From a checkpoint of a small transformer trained on Wikipedia: LayerNorm before each block.
Each number is 128 + 24 x the weight over its row's rms, rounded and kept within 0 to 255. Layers, rows and columns count from 0. The size above them is the row's rms in percent of the matrix's.

# layer 5 attention output (transposed), 160x160, rms 0.164, rows 21-31,53-63,85-95,117-127,149-159, columns 120-159
size [108 108 112 118 109 110 112 111 109 112 112  89  94  94  99  81  80  88  92  92  93  91 108  95  96  92  86  95  96 108 122 103 102 104 108  91  98  85  87  95  93 109 102 100  96 107 104  98  90  96  96 100  96  96  89]
[[158 127 137 135 138 108 143 159 136 121 157  92 132 113 181 130 154  99 145 124 122 138 152 176 121  95 147 126 106 127 138 101  94  96  99 146  58 107 114  89]
 [115  96 128 115 146 151 133 183  93 155 145 116 137 103 157  71 125 158 121 122  98 131 100 135 119 161 105 110 161  89 172 171 129 125 126  89 125 127 135 154]
 [129 127 135 113 173 102 140 110 116 120 146 124 174 105 100 132 146 153  73 141 115 101  77  75 143 173 168 113 149  76 119 144  93 135 135 123 110 132 135 173]
 [122 134 118  89 147 125 133 140  91 147 111 139 132 117 114 120 113 138 133 100 155 151 113 158 141 119 101 149 147 117  64 101 119 115 140 105 142 113 120 134]
 [ 93 146 141 154 133  81 134 149 119 133 113 102 124 102 112 127 138 186 135 100 105 112 181 155 111 131 143  99  99 134 114 158 197 105 153  81 137  93 130  94]
 [ 94 127 121 162  92 113 145 122 107  92 108 119 137  89  99 131 157 133 123 154 135 115 126 158 140 142 123 120 155 119 125 143 162 160 121 143  85 160 118 127]
 [123 134 139 130 114 142  71 118  83  93 148 159 179 143 121 138 119 115 168 109 108 153 140 122  74 118  94 122 164 112 135  92  98 100  72 134 127 197 114 139]
 [162 118 160 138 131 154 144 157  88 140 123 171 122 141 141  96 111 145 105 125 142 150 122 175  97 117 149 152 129  91  91 177 121 129 135 102  92 125  99  79]
 [126 118 128 138  82 133 176  99 109 129 129 129  85  96 128 114  68 193 150 119 123 117 117 128 121 129 139 124 140 140 126 135 121  98  95 106 125 120 112 145]
 [153 102 123 129  69 178 100 139 104 137  99 133  83 128 136  92  75 117 109 120 104  93 141 104 128 197 115 128 126 120 147 110 117 132 147 167 119 117 125 111]
 [152 151  85 149 162 127 140 152 142  32 117 122  87 131 135  93 145 123 148 105 114 119 107 102 101 114 111 135 126 149 133 127 143 113 138 141 108 143  99 150]
 [116 110 102 181 152  94 174 110 129 151 132 154 110 134  89 146  92 172  81 115 122 150 123  65 123 128 148 106 161 133 123 148  76 114 171 125 125 104 157  80]
 [134 124 135  89 136 122 114 158 115 128 152 155 130 120 134 150 124 165  68 119 142 149 127 109 117 129 107 134 177 159 103 138 111 110 167 127 118 146 101 145]
 [130  91 125  60 155 124 120 135 130 141 108 156 121 111 144 130 115 104 144 132 157 154 137 118 145  91 123 125 153 106 123 110  77 149  85 111 151 110 133 140]
 [151 195 131 132 130 134 172 109 123 153 122 170 108 137 109 117  90  79 148 128 100 124  82 125  89  85 156 100 155  96 154 154  88 136  79 150 118 143 126 122]
 [ 89 117 133  95 134 112 112 117 131 100 107  78 114 184 102 138 165  65 107 142  55 168 152 155 139 109 144 119 131 143 198  99 124 111 138 107 119 144  91 167]
 [152  88 128 156 165 116 131 165 126 123 200 140 170 102 114 144 124 124 100 104 155  90 160  81 159 157 151 114 113 122 133 139 117 127 157 147 157 100 136 172]
 [129 146 136 167 151 104 125 162 122 140  96 141 111 156 162 127  95 116 143 137  87  84 116 134 154 126 116 110  84  86 158  88 111 138 152 107 119  74 165 145]
 [123 144 121 111 116  89 152 108 129 116 102  82 139 111 105  98 111 100 160 168 114 147 107 108 129 142 139 101  91 133  75 145  97 196 100 136 133 137 133 157]
 [183 135 144 118 116 135 115 148 169 122 136 166 199 101 179 141 137 114 156 102 103 123 124 112 148 117 127 100 129 134 158 175 109 103 120 100 113 133 140 139]
 [131 105  83 116 180 111 136 122  98 113 124 134  99  97 101  99 141  83 128 117 177 136 118 146 158 140 141 150 142  87 135 143 147 111 150  93  98  69 144 134]
 [114 131 137 112 136 155 121  72 139 139 166 129 128 147 113 175  82 139 130 130 115 124 140  82 106 124  95 156 127  52 107 170 164 159 101  95 163 127 107 109]
 [151 205 141 141 121 101 105 129 135  64 152 121 124 130 160 130  97  68 121 128 116 140 176 156 175 111 102 157 129 149 119  93  86  86 100 130 126 128 141 135]
 [116 100 119 139  76 152 154 112 144 120 107 155 145 139 140 140 150 120 117 125 111  99 101 130  89  60 141 107 154  77 134 111 138 160 100 164 146 138 146 104]
 [146 126 148 125 138 144 111 100  91 144  98 110 121 122 117 128 126 115 113 151 156 133 142 119 123 133 112 135 117 127 138  81 136  67 117 131 123  89 162 133]
 [150 105 123 106  98 162 149 101 118  88 190 118 142 143 162 112 118 118 123 148 121 121 146 146  99 184 101 142 118 106 115 130  97 102 147 126 122 111 141 116]
 [116 172 143 139 121 135 111 121 159 142 131 148 114 101 135 138 157 173 136 163 119 144  94 155 111 101 117 132 149  61  98 135 113 138 144 128 151 120 151 122]
 [155 129 119 140 117 151 114  85 108 118 147 113 110 147 124 138 123 122 147 152 125 150 135 159 144 132 143 107 129 149 115 119 144 123  88 119 152 127 113  98]
 [104 124  86 101 207 114 104 143  85 126 146 132 133 121 150 125 125 114 104 122 108 136 127 101 145 133 145 117 164 152 147 172 216 133 139 123 135 144 148 130]
 [118  77 130 105 119 178 158 141 167 107 154 107 114 103 163 113 102 109 116 116 108 163  86 117 152 124 145 146 116 140 163 136 100 112 125 132 127 147 122 127]
 [130 135  90 133 126 136 116 188 111 200 120  93 130 136 129 136 101 148 114 122 163 129 119 117 100 164 124 113 114 109 103 135 151 142 126 114 114 111 150  56]
 [138 146 141 161 165 134 154 138 151 132 122 116 145 162 144 114 111 122 116 139  91  61 136 156  94 157 147 153 119 121 121 113 133 190 132 139 107 120 108 147]
 [134  99 151 116 132 135 122 151 119 159 139  84 136 109 134  98 206 124 149 141 121  85 125  97 120 152 164 143 106 129 110 120  74 123 101 151 100 130 125 162]
 [133  87 131 127 154 123 101 107 144 125 123 136 128 155 146 129 162 124 131 134 164 106 109 117 110 161 174 141 122 132 138 170 138 139 109 114 141 113 108 126]
 [122 134 107 154 122 104  91 135 145 141 142  77 121  97  94  87 155 129 133 141 105  67 154 161 168  82 141 110 144 177 105 126 128 121 113 135 107 109 137 146]
 [129 133 113 190  92 131 105 141 134 137 137  84 123 160 132 111 126 114 147 103 119 140 151 103 127 113 100  76 110 196 156 111 176  94 128 138 134 141  94  92]
 [148 122 173 121 116  92  88 136 142 130 115 126 126 123 152 147 135 145 154 126 112 118 186 110 108 149 134 108 119 116 103 139 154 130 136 121 172 143 123 118]
 [147  97 139 116 132 119 132 148 148 110 143 168  94 130 113  78 181 142 131 108 129 101 128  63 136 190  84 127 116 152 164 117 143 125 114 154 113 133 120 116]
 [127 138  74 125 141 109 126  73 123 141 121 124 131 120 124 105 101 145 132 144 109 164 142 150 111 120 118  94 152 162 114 132 142 111 127  92 107 126 141 136]
 [144 114 114 121 127 147 127 111 181 157 116 130 123 170  95 105 148 174 133 115 121  64 118 117 134 133  86 138 114 109 151 148 128 162 123 123 143 109 140 108]
 [170 109 124  96 133 132 112 129 134 166  95 103 135 111 136 144 171 114 143 130 134 120 149 115 171 111  98 131 130 139  92  76 180 139 139 115  99 105 156 106]
 [ 95 105 164 140 127 121 103 110 115  86  99 113 130 154  77 105 157 111 135 150 103 138 106 147 124  99 108 144 158 124 149 130 129 127 122 132 177 155 140 169]
 [127 102 162 153 158 139 129 100 134  95  98 113 103 104 155 132 119 131 132 156 178 146 107 111 113  49 144 107 105 117 136 129 173  99  95 150 159 128 143 115]
 [119 132 159 109 125  77 130 142 134 149 129 132 121 127  99 146  99 109 145 160 127 164 135 136 124 138 141 119 145 129 139 103 186 121 137 121 164 112 190 139]
 [111 118  93  83 114 124 168 121 138  90 144 122 107 130 125  99 114 138 113 139 114 118 169 133 142 147  93 113 137 124  94 109 147 134 136  96 157 133 117 166]
 [121 148 194 114 181 129 129 121 110 138 103 139 120 156 142 131 111 138 128 135 140 161 154  98 135 142 162 121  81 139 135  87 139 137 117 139 129 146 122 105]
 [122 167 112 112 132 157 104 110 112  98 136 163 129 196 158 129 141 158 147 106 113 142 114 178 119 123 120 135 106 155 151 110 146 121 120 122 139 134 125 150]
 [120  79  95 119 137 136 118 118 149 105 114 106 150  93 134 140 163 165 112 101 136 123 123 111 147 132 165 120 163 147 131 150 142 198 133 130  91 122 109 128]
 [131 154 121 125 160 172 135 141 134 140 150 135 157 114 119 170  96  95 153 177 142 140 139 116 120 111 129  84 140 122 134 184 132 144 127 136 136 104 151 127]
 [ 87 105 163  74 138 150 113 174 149 109 114 122 104 124 139 112 146 141 140  81 119 107 113 128 144 140 144 118 130 119 159 155 156 124 132 137 154 139 120 115]
 [106  65 150 124 116 136 143  64 145 133 157 121 145 111 119 145 116 130 145 114 131 142 136 140 131 113 159 182 167 124 119 111 133 136 147 133 132 170 101 109]
 [135 120  79 129 154  97 108 116 128 121 152 180 138 132 143 152 143 122 125  97 141 114 135 111 117 108 168 116 127 154 163 125 149  74 118 147 198 110 116 145]
 [122 143 130 111 131 117 169 120 121  98 151 114 137 140 172 102 128 149 106 137 129 147 160 108 116 101 119 122 108 123  93  82 127 157 110 153 125 115  91 124]
 [105 153 142 127 109 106 116 119 188 166 129 163 164 112 141 136 146 110 173 141  97 123 122  84 126 112 130 141 131 163 126 151 127 175 140 145 115 169 113  74]
 [117  96 152 159 141 138 142 107 154 123 125 147 113 117 154 122 116 151 120 116 173 146  71 163 151 106 112 129 155 136 164  99  94  91 138 113 119 180  82 106]]
# layer 5 attention value, 32x160, rms 0.166, rows 22-31, columns 120-159
size [100  94 106 102 105 104  93 104 100  92]
[[ 76 112 155 110 142 130 109 129 118 107 160 159 111 103 141 113 100 137 110 121 138 130 133 146 161 148 132 181 132 136 114 140 144 156 142  93 118  95 117 117]
 [ 92 124 146 140 122 101 165 114 119 179 123 127 125 128 176 154 134 119 106 130 102 157 128 122 121 125 115 164 154 126 131 122 205  93 148 134 128  94 140 141]
 [115  93 141 122 102 101  97 115 153 151 120 136 165 122  95 123 170  91 169 147 114 101 144 147 163 125 130 126 113 153 142  69 150 103 173 117 100 130 139 138]
 [140 121 110 154 118 169 150 105 146 124 142 105 140 158 142 129 106  98 120  91 129 164 151 111 122 126 127 134 124 118 161 182 116 144 138 108 125  96  98 139]
 [104 148 176 132 118 117 137 141 125 115 135 129  97 144 104 148 170  72 149  74 100 121 174  86 100 114 137 140 113  96 123 130 140  97 121 118 120 115 165 156]
 [160 148 150 156 197 101 130 156 123 100 110 107 103 107 119 153 100 149 117 161 113  96 132 140 130 157 120 135 111 143 112 146 131 122  82 167 126 143 140 130]
 [124 156 104 140 109  75 112 150  97 138 104 130 117 160 146 130 129 134 139 134 135  74 115 110 160 140 104 129 113 118 114  74 115 126 130 139 157 165 138 136]
 [ 65 137 123 150 100 127 150  43 115  85 136 137 103 152 149 141 154 120 152 141  90 142 140 157 139  62 146 137 131 131 137 155 100 154 124 167 100 174 177 149]
 [106 131 139 146  96 133 122 107 148 119 137 127 151 126 171  91 158 178 130 113 139 124 122 124 178 118  87 137 123 131 137 119 125  95 158 127 131 133 120 139]
 [126 110 145  99 146 141 149 165 128 130 144 121 116 112 122  77 130 166 173 152 131 151 142 181 108 140 123 151 112 113 141 100 108 156 126 121 158  90 118 129]]
# layer 5 MLP gate, 192x160, rms 0.165, rows 0-32, columns 120-159
size [ 96  90  98  89 100  99 102  86  95  92 100  94 107  87  92 105 102 105 102  93  97  92  98  91  97 102  94  98  94  97 104  96  96]
[[161 162 149 142 100 164 108 154 129 175  85  94 115 105 157 101 158  92 121 103 107  90  93 140 135 103 143 126 138 133 131 117 108 132 118 126 145 130 126 111]
 [150 140 124 174 112 131  97 102  95 143 183 146 128 101 153 154 119 149 119 137 116 154 108 148 132 128 118 121  86 170 151 122 146 114 104 131 148 142 174 142]
 [125 140 148 155 133 116 144 125 152 136 169 130 120 150 125 158 142 124 140 130 103 148 136 133  99  99 150 157 109 156 149  84 117 104  63 130 111 118 121 132]
 [136 154 153 137 171 114 116 146 120  98 109 120  95 140 112 107 163  98 104 142 105  88 125 144 137 106 162 122 166 102 123 140 152 163 133 122 118 135 144  70]
 [132 118 115 126 125 101 175 109 142 114  94 120  75 129 145 100  92  51 150 117 146 141 135 134  71 117 130 159 133 169 120 131 119  67 132 123 148 154 118 128]
 [114  96 113  98 161 127 164  77  95 120 114 127  83 118 113 143 134 143 103 148 127 104 158 159 101 163 154 129 128 156 115 151 122 103 125 118 113 118 131 140]
 [122  95 121 141 131 126 154 155  99 131 112 144 123 158 104  98 143 122 110 146 112 164 134 119 150 146  97  92 141 135 138  86 177 106 120 145 134  85 147 147]
 [ 96 106 132  97 144 119 156  93 137 182 142 110 114 113 110 110 130 112  96 168 148  94 142 113 112 124  95 131 156 110  86 142 145 115 135 167 117 133 145 106]
 [134 114 152 184 114 151  99  84 136 127 127 139 150 158 149  76 130 110 109 101 140 113 110 153 100 131 142 103 104  91 120 159 113  72 151 161 108  85 147 124]
 [133 136 108 159 172 137 115 170 125 104 133 126 120  75 115 113 120 101  98 110 158 108 101 165  95 148 155 128 112 169 138 107 113 150 137 164 152  69 143 139]
 [155 137 141  97 131 138 179 161 101 136 119 135 164  94 145 165 175  94 135 121 152 157 128 132 148 149 133 146  96 126  98 113  90 138 189 100 144  90  65 141]
 [113 109 121 169 105 134 173  91 135 171 127 135 146 147 142 148 107 117 144 115 143  88  79 125 129  76  98 127 122 139 143 102  98 147 115 114 144 168 140 148]
 [135 128 109 117 133 125 118 151 158  93 159  80 149 112 124 139 171 117 113 130 113  88  94 117 117 173 119  84 127 129 120 130 136 117  59  85  99 114 201 125]
 [127 124 105 150  94 131 131  98 113 137 140  98  94 109 151 102 163 148  95 100 139 168  84 115 123 148  91 134 130 130 117 155 139 128 163 123 129 147  96  91]
 [133 137 144 123 100 112 134 159 132 135 163 131 113 150 140 133 102 198 121 154 107 120 140 128 133 150 141 144 106 115  82 134 130 147 142 107 134  81 122 102]
 [134 116 115 143 140 175 134 140  63 109 144 146 130 149 113 175 131 131 142 130 139 114 115 108 122 138 150  87 138 138 133 147 116 115 167 121 128 116  87 163]
 [101 149  88  96 104 112 123 148 150 114 103 132 117  74 127 110  83 150  94 109 104 109 166 138 120 161 120  68 142 123 120 134 174 133 132 103 107  78 143 107]
 [142 155 134 121 116 135 162 144  72 138 141 114  99  89  96 136 126  94 161 125 132 148 112 155 107 128 114  91 127 186 148  93 135 120 147 150 127 119 121  82]
 [151 150 146  75 126 136 123 161 142 131 120 147 115 112 158 187 171 102 137 123 132 139 141 143 116 102 129 127 147  93 130 102 108  89 140 131 159  81 168 133]
 [119 112 119 161 130 125 117 110 115 138 167 120 152 150 127 132 127 161 111  97 119 135 119 150 101  99 114 127 158 117 110  82 102 130 104 109 148 160  83 156]
 [109 127 124  79 147  91 115  76 131 123 120 147 142 131 139 134 119  97 123 139 138 109 106 107 129 154 112 135 150 133 106 135 123 146 116 113 171 122 167 116]
 [113 110 137 128 122 110 143 151 152 123 127 133 161  94 107  87 144 119 130 103 114  96 117 114 138 106 133 144 134 118 126 111 148 123 123 152 162 173 171 114]
 [134 131 149 135 148 136 100 147 143 121 174 134 136 141 106 135 107  97 115  88 102  71 119 117 137  97  90 135 123  96 131 150 100 149 145 137 129 120  93 101]
 [163 144 121 135 122 149 120  85 104  94 133 150 147 141  88 132 124 122  73 109 121 153 122 117 127 136 121 153 141 128 145  84 125 124 138 143 150  94  80 142]
 [ 85  86 142  99 128 122 155  99 107 115 152 128 138  93  90 120 128 107 135 151 114 115 152 136 134  78 114 100 144  89 184 108 106 119 105 120 117 125 133 145]
 [138  73 153 117 141 119 117 116 156  95 151  97 160 103 152 130 140 175 183  98 132  93 112 143 127 101 129 152 204 149 135 127 137 140 128 125 153 117 130  72]
 [121 167  84 136 122 119 161 154 104 139 118  82 126  93 164 139 106 136 119 112 118 135  94 151  64 119 115 156 120 132 100 133 135 122  86 127 110 123  86 146]
 [114 128  83 139 151 132 126 121 128 101 148 122 175 132  96 128  81 118 163 139  84 121 168 132 139 161 108 104 187 129 148 118  78 138 125  98 167 104 168 144]
 [159 116  82 117  95  78 133 172 121 143 149  83  97  89 114 138 124  66  77 155 138 136  90 148 109 166 136 122 120 132 105 113 110 145 142 145 126  86 141 116]
 [123 107 114  84  92 170 142 133 104 139 133 130 139 156 145 157 131 142  76 151 117 142  99 105 107 166 147 138 140 128 109  99 135 182 172 109 141 134 112 123]
 [125 113 161 147 138 131 124 137 127 107 125 135  87 100 128 104 151  99 119 104 127 100 139  98 142 143 118 134 159 123 162 144 106 119 129 125 105 174  93 140]
 [146 111 138 106 136 170 115 164 148 131 112 129  95 162 154 103 143 106 125  84 140 110 141 103 159 118 178  96 104 152 168 180  96 165 144 121 129  90 119  95]
 [133 115 120 113 136 173 120 151 147 152 124 105 160 129 114 117 135 119 138 115 111 142 131 132 123 120 148 137 152 139 154 136 128 141 186 122 129 119 140 155]]
# layer 5 MLP up, 192x160, rms 0.171, rows 0-32, columns 120-159
size [ 91  90 107  86 105 102 103  83  92  91  99  85 103  83  98  96 105 103  95  93 101  83  97  92  91 103  92 100  97  92 101 110  90]
[[123 122 104  87 129 119 124 133 120  69 142 151 156 100  95 161 109 141 112 131 146 166 128 125 117 112 104 151 132 156 100 135 165 132 140 120 121 168 132 169]
 [ 58 154 144 102 158 142 121 155 128 130 124 129 152 113 126  94 130 116 104 110 130 138 116 127 103 113 116  87 157  96 117 120  94 143 177 127 113 132  87 102]
 [120 125 113 132 124 156  78 146 118 151 101 151 106 124  61 134 126 189 101 145 102 113 125 154  82 107 120 106 113 169 122 137 143 110 132 121 129 144  89 145]
 [114 155 123 129 106 116 119 113 101 116  87 137  92 111 138 109 157 140 145  88  74 128 141 171 136 109 122 100 122 128 102 110 161 145 152 116 118 134 156  79]
 [ 90 159 177 150 165 162 133 179 159 138 155 183 109 104 135 130 141 105 101  93 150 104 138 136 103 149 100 148 142 129 107 127 152 134 126 163 102 141  63 151]
 [134 117 161 113 131 110  88 142 125 123 145  95 109 155 111 149 141 107 108 113 152 118 135 116 149 113 107 124 132  86 151 116 125 135 156 132 171 130 185 116]
 [139 149 154 154 107 143 156 125 118 151 132 121 146 124 115 176 138 145 132 105 140 158 133 103 120 126 106 120 130 120 153 148 144 141 122 115 104 110 142 129]
 [124 108 112  94 138  81 153 102 166 139 127 119 142 130 102 146 127 119  80 128 130 132 103 133 136 113 111 151 119 123  76 127 138 145 102 139 130 115 158 134]
 [139 105 145 156  90  93 133  92 116  96  68 107 119  87 131 122  98  87 133 154 161 140 132  96 106 125 142 167 109 134 178 156 150 143 116 102 121 123 123 120]
 [147 111 139 166 123 135 121 133  80 145 144 102 132 124 140 119 115  61 109 131 150  96 112 177 116 122 155 116 110 147 115 105 117 148 115 168 138 117 175 115]
 [122  94 123 138 114 149  88 147 130 113 158 187 154 117 131 153 164 178 133 109 121 140  95 126 112 106 153 109 149 138 164 128 135 114  90 114  73 152 150 154]
 [138 128 151 111 123  94 134 146 147 132 131 111 120 153 136 136 134  90 105 138 123 107 189 112 123 129 167 115 156 152 125 130 110 145 133 113 112 157 113 165]
 [163 111 121 145 120  84 128 135  97 129 118 113 157 175 116 115 102 128 126 109  84 143 148 144  85 149  85 136 163 136 151 166 163  84 159 139 135 124 144 166]
 [143  61 172 155 161 111 122 138 143 172 134 134 140 132 123 125 102 134 129 118 123 115  87 185 128 112 155 140 136 139 160 124 100 108  83 103 107 108 124 144]
 [132 133 106 129  89 141 105 132 139 159  66  78 149 119 118 106 119 120 150 136 122 160 110  99 107 134 156 104 116 124 187 145 109 116  84 163  90 146  83 135]
 [117 145 137 125 181 159 143 122 112  95 147 134 117 130  88 147 121 134 161 129 137 125 135 121 130 121 109 108 134 160  99 154 101 126 179 162 138 100 100 153]
 [156 130 136 133 124 162 111 144 161 129 127 121 119 167 107 112 117  80 118 125 132 130 117 101 140  82 119 163 138 155 108  56 114 124 133 138 134 157 114 159]
 [122 142 128 118 134 112 117 123 137 129 134  77 104 128 131 139  98  97 156 134  97 154 125 149 128 120 125 122 147 116  92 136 130 174  95 155 144 126 102 141]
 [172 101 139 126 159  90 140 117 127 143 120 135 147 130 102 164 125  93 136 148 127  90 152 114 101 162 158 128 134 109 164 140 117  97 155 101 103 140 153 167]
 [124 160 145 153 116 130  97 121 159 157 133 143 135 100 126 116 145 138 152 151 104 153 107 109 126  96 141 105 128 125 117  98 111 125 104 117  92 126 110 115]
 [134 171 129 149 125 158 126 151 118 128 124 149 121 108 100  80 159 159 143 138 127 151  67 139 130 122 127 113 148 118  88  78  93 125 156 145 167 180 126 155]
 [152 173 140 136 136 165 127 135 142 136 116  99 101 176 140 171 124 122 115 124 123 203 117 130  78 160 104 113 161 101 108 115 128 102 139  86 102  98 106 155]
 [115 135 146 165 141  86 157 147 134 117 120 105 112 160 120 104 100 140 119 150 144  77 165 124 115 143 158 131 114 144 117 161 110 126 156 118 133  90 163 130]
 [130 137 119 144 109 148 120 124 104 142 113 143 149 141  82  93 109 132  93 100 140 163  95  98  85  77 121 127 121  90 147  50 131 113 133 171 108 158 112 163]
 [140 148 119 143 136 145 117 133 136 136 149 140 128  99 122 107  66 115 126 122  95 154 164 112 107  88 150 119 141  88 177 125  98 117 128 146  76 150 138  78]
 [131 134 146 108 121 115 164 159 104 131 114 116 169 102 100 152 119 123 108  85 119 136 149 106 144 111 155 140 137 192 149 139 116 111 118 176 146 114 115 156]
 [112 124 124 130 130 133  89  99 116 137 146 164 149 157  78 130 141  94 129 146 113 112  99 143 227 119 140 127 128 126 119 128 130 133 122 139 132 134 126  98]
 [113 150 141 149 180 105  94 101 150 123 132 145 139 155  78 113  93 144 157  93 129 142 135 100 124 181 155 158  95 170 114 104 132 102 134 120  74 164 122 151]
 [ 84 165 152 163 155 133 116 106 139 129  80 179 132 149 150  97 127 161 152 116 114 109 164 111 163  97 130 145 163 120 151 150 159  98 104 146 152 151 141 110]
 [109 128 104 114 128 101 151  75 136 135 107 117 126 103 134 140 118 112  89 134 129 141 169 124 152 160 103 136 134 110  85 100 144 156 178 106 117 100 143 124]
 [123 120  96 123 147 133 132 123 127 137 128 141 100 126 152  94 149 157 122 127  85 137 113 152 115 147 156 134 123 125 132 119  96 147 130 160 104 110 123 144]
 [143 112 110 128  96 110 114 116 120 118 130 111  60 174 155 128 116 107 120 114 122 137 114 127 130 143 168 118 114 128 137 162 138 144 136 121 124  95 131 142]
 [108 116 121 130 174 131 129  82  81  67 141 124 135 144 143 117  91 110 116 110 152 101 148 114  91 169 126 132  63 122 167 125 158 127 147 159 109 170 108 103]]
# layer 5 MLP down (transposed), 192x160, rms 0.152, rows 0-31, columns 120-159
size [ 95  98 106  97 108  97 109  94  99  97  99  90 100  92  95 100 105 102  97  93 104  95  98  72 102 103  99 100 101  95 103  99]
[[122 154 133 133  78 118 118 128 115 117 141 111 160  99 127 137  86 133 148 108 141 119 115  77  97 162 180 115 127 128 115 125 123 122 153 137 123 111 119  96]
 [114 166 120 135 160 123 184 160 132 152 120 127 125 167 121 103 124 145 138  89  96 149 117 138 153 107  53  99 137  63 134  94 130 121 157 136  93 105 125 101]
 [152 161 169 149 125 159 146  95 146 117 119 111 137 142 124  97 106 129 161  75 102 138 133 160 118 158 166 144  99 113  93 137 117 154 123 104 135 112 140 134]
 [161 139 106 130 127 146 141  89 151 103  92 119 135 136 126 127 114 126 111 122 126 118 164 123 120 146 121 161 102 109  90 157 114 109 124 134 115 134 136  96]
 [137 119 125 178 141 169 127 113 137  94 143  94 107 106 152 119 155 139 118 146 176 125 122 139 122 190 141 143 162 143 147 125 106  91 154  86 126 138 117 173]
 [114 142 149 155  90 122 105 124 109 108 151 130 127 138 162 128 142 109 136 109 166 155 110 131 153  89 126 108 122 148 147 139  86 105 174  69 164 135 147  96]
 [120 114 124 134 124 113 158 133 128 119  83 190 143 123 117 159 113 123 120 124 124 164 124 153 150 166 100  87 117 152 120  91 180 134  82 151 155 109 115 119]
 [113 166 134 120 143 118 121  93 122 116  93 148 119 105 119 109 145 123 122 135 180 109  96 129 137 126 120 147  92  67 121 128 151 114 125 153 130 151 120 124]
 [113 121 129 133 150 119 109 157 124 141 154  96 148 129 144 103 176 107 118 141  95 116 139 173 130 134  96 137  96 163 104  96 108 102  82 129 121 104 148 122]
 [139 132 144 121 123  98  92 132 137  97 171  74 116 110 120  84 124 177 114 147 108  83 128 123 153 107 107 156  75  90 123 116 103 135  83 132 142  62 133 153]
 [118  84 102 208  70  77 126 170 126 113 139 108 113 147 143 129 127 114 118 123  84 114 144 111 114 105 146 108 112 143 132 162 100 168  83 199 132 134 149 112]
 [107 117 117 112 121 136 121 116 115 135  99 155 127 163  95 128 151 150 102 109 132 116  93 129 124 156 114 112 128 132 119 161 137 120 111 130  64 108 146 104]
 [137 110 152 156 182 103  88 142 116 152 150 126 113 149 163 132 117 108 153 109 175 156  92 100 124 125 138 157 139 122 146 134 121  83 116 118 165 125 134 123]
 [123 118 113 105 162 116 112 114 132 100 107 154 140 103  89 148 139 119  99 129 149 118 125 133  89 124 145 111 161 131 140  87 123 114 131 111 163 103 128 131]
 [141 179 169 131 116 129 125 116  80 120 129 144 125 110 108 125 126 119 135 145 122 112 130 185  90 130 111 148 127 130 161 156 105 112 130  96 107 178 146 103]
 [116 126 146  97 148 143 164 157 108 138 119 116 142 161 128 138 154 136 168 127 127 138  77 131 142 164 163 152 142 113 157 127 119 133 166 113 146 150 165  67]
 [121 117 128 180 159  98 119 144 168 103 136 136 172 151 111 122 103 109 131 165 108 118 127 142 134 147  99 143 134 135 126  56  63 106 137 131 155 152 102 115]
 [104 110 134 131 121 125 162 151 151 165 101  96  78 111 150 128 137 128 169 143 139 129 126 136 147 157 156 147  79 122 108 149 131 124 155 100  86 106 142  98]
 [109 104 131 128 139 100 112 146 149 149 116 154 115 144 137 107 100 112 159 119 147 151 101 125 135 105 130 100  82 134 139 141 128 128 153 134 107 118 126  63]
 [135 135 111  94 120 187 116 140  98 119 140 127 136 124 109 136 117 131 148 116 156 209 165 122 124 146 155 114  90 138 163 114  94 134 156 168 146 164 119 126]
 [136 107  59 125 161 124 127 168 132  83 142 143 135 125 127 122 136 114 121 116 181 111 125 104 139 117 134 147 122  96 115 145 169 131 109 125 169 137 106 139]
 [140 132 126 141 125 126  93 117 135 126 127 108 105 127 105 178  61 146 104  86 111 110 158 149 109 139 124 139 123 128 137 121 134 131 133 125 110 119  90 148]
 [137 142 168 161 102 133 129 139 148 123  86 133 111 123 118 172  95  94 139 163 135  91 109 159 181 115 147 141 133 119 140 159 123 125  85 124 156 159 152 143]
 [149 104 161 135 135 110 155 123 156 131 126 174 122 113 128 145 157 143 119 154 100 119 106 126 131 129 144 155 134 119 128 142 125 137 150 132 117 127 118  98]
 [146 100 118 141  96 134 112 145 151 132 126 154 164 126 124 106 130 154 158 156 137 146 127 155 156 114 115 154  95  91 170 129 133 133 112 163  73 167 121 133]
 [164 159 137 143 155  85 106  96  98 176 117  97 143 106 157 186 160 129 139 145 120 117 113 119 138 124 124 164 127 105 155 136 117 137 151 122  99 115 124  96]
 [137 111 144 158 133 160 156 132 146 133 102  95 100 122 127  87 128 170 137 119 151 129 122 105 137 114 108 148 139  87 135 130 180 132 146 121 111 132 113  76]
 [107 130 155  97 128 132 116 138 129 114 125 112 124 106 130 140 107 111 118 114 112 157 158 149 157 119 104 150 117 130  97 105 145 144 131 120 175 148 158 127]
 [160 119 112 159 179 161 151  78 102 107 127 151 137 132  91 134 155 146 109  34 105 170 107 104 114 110  90 116 131 147 103 112 136 137 147 142  95 129 120 150]
 [ 98 131 131 125 120 109 144 103 162 160  85 131 133 160 148  89 149 126 176 125 104 203 120 114 134 144 140 165 132 120 155 135 149 150 123 116 140 124 143 140]
 [124 125 132 122 112 163 192 125 119  96 136 145 128 101 137 138 120 133 130 105 126 171 160  75 118 134 124 128 108 156 114 104 105 155 127  97 128 134 116 137]
 [130 138 135 149 101 118 158 143 143 115 134  99 142 110 110 101 107 144 153  98 127 128 124 135 133 133  89 122 138 158  98 155 127  96  87 112 106 104 117 108]]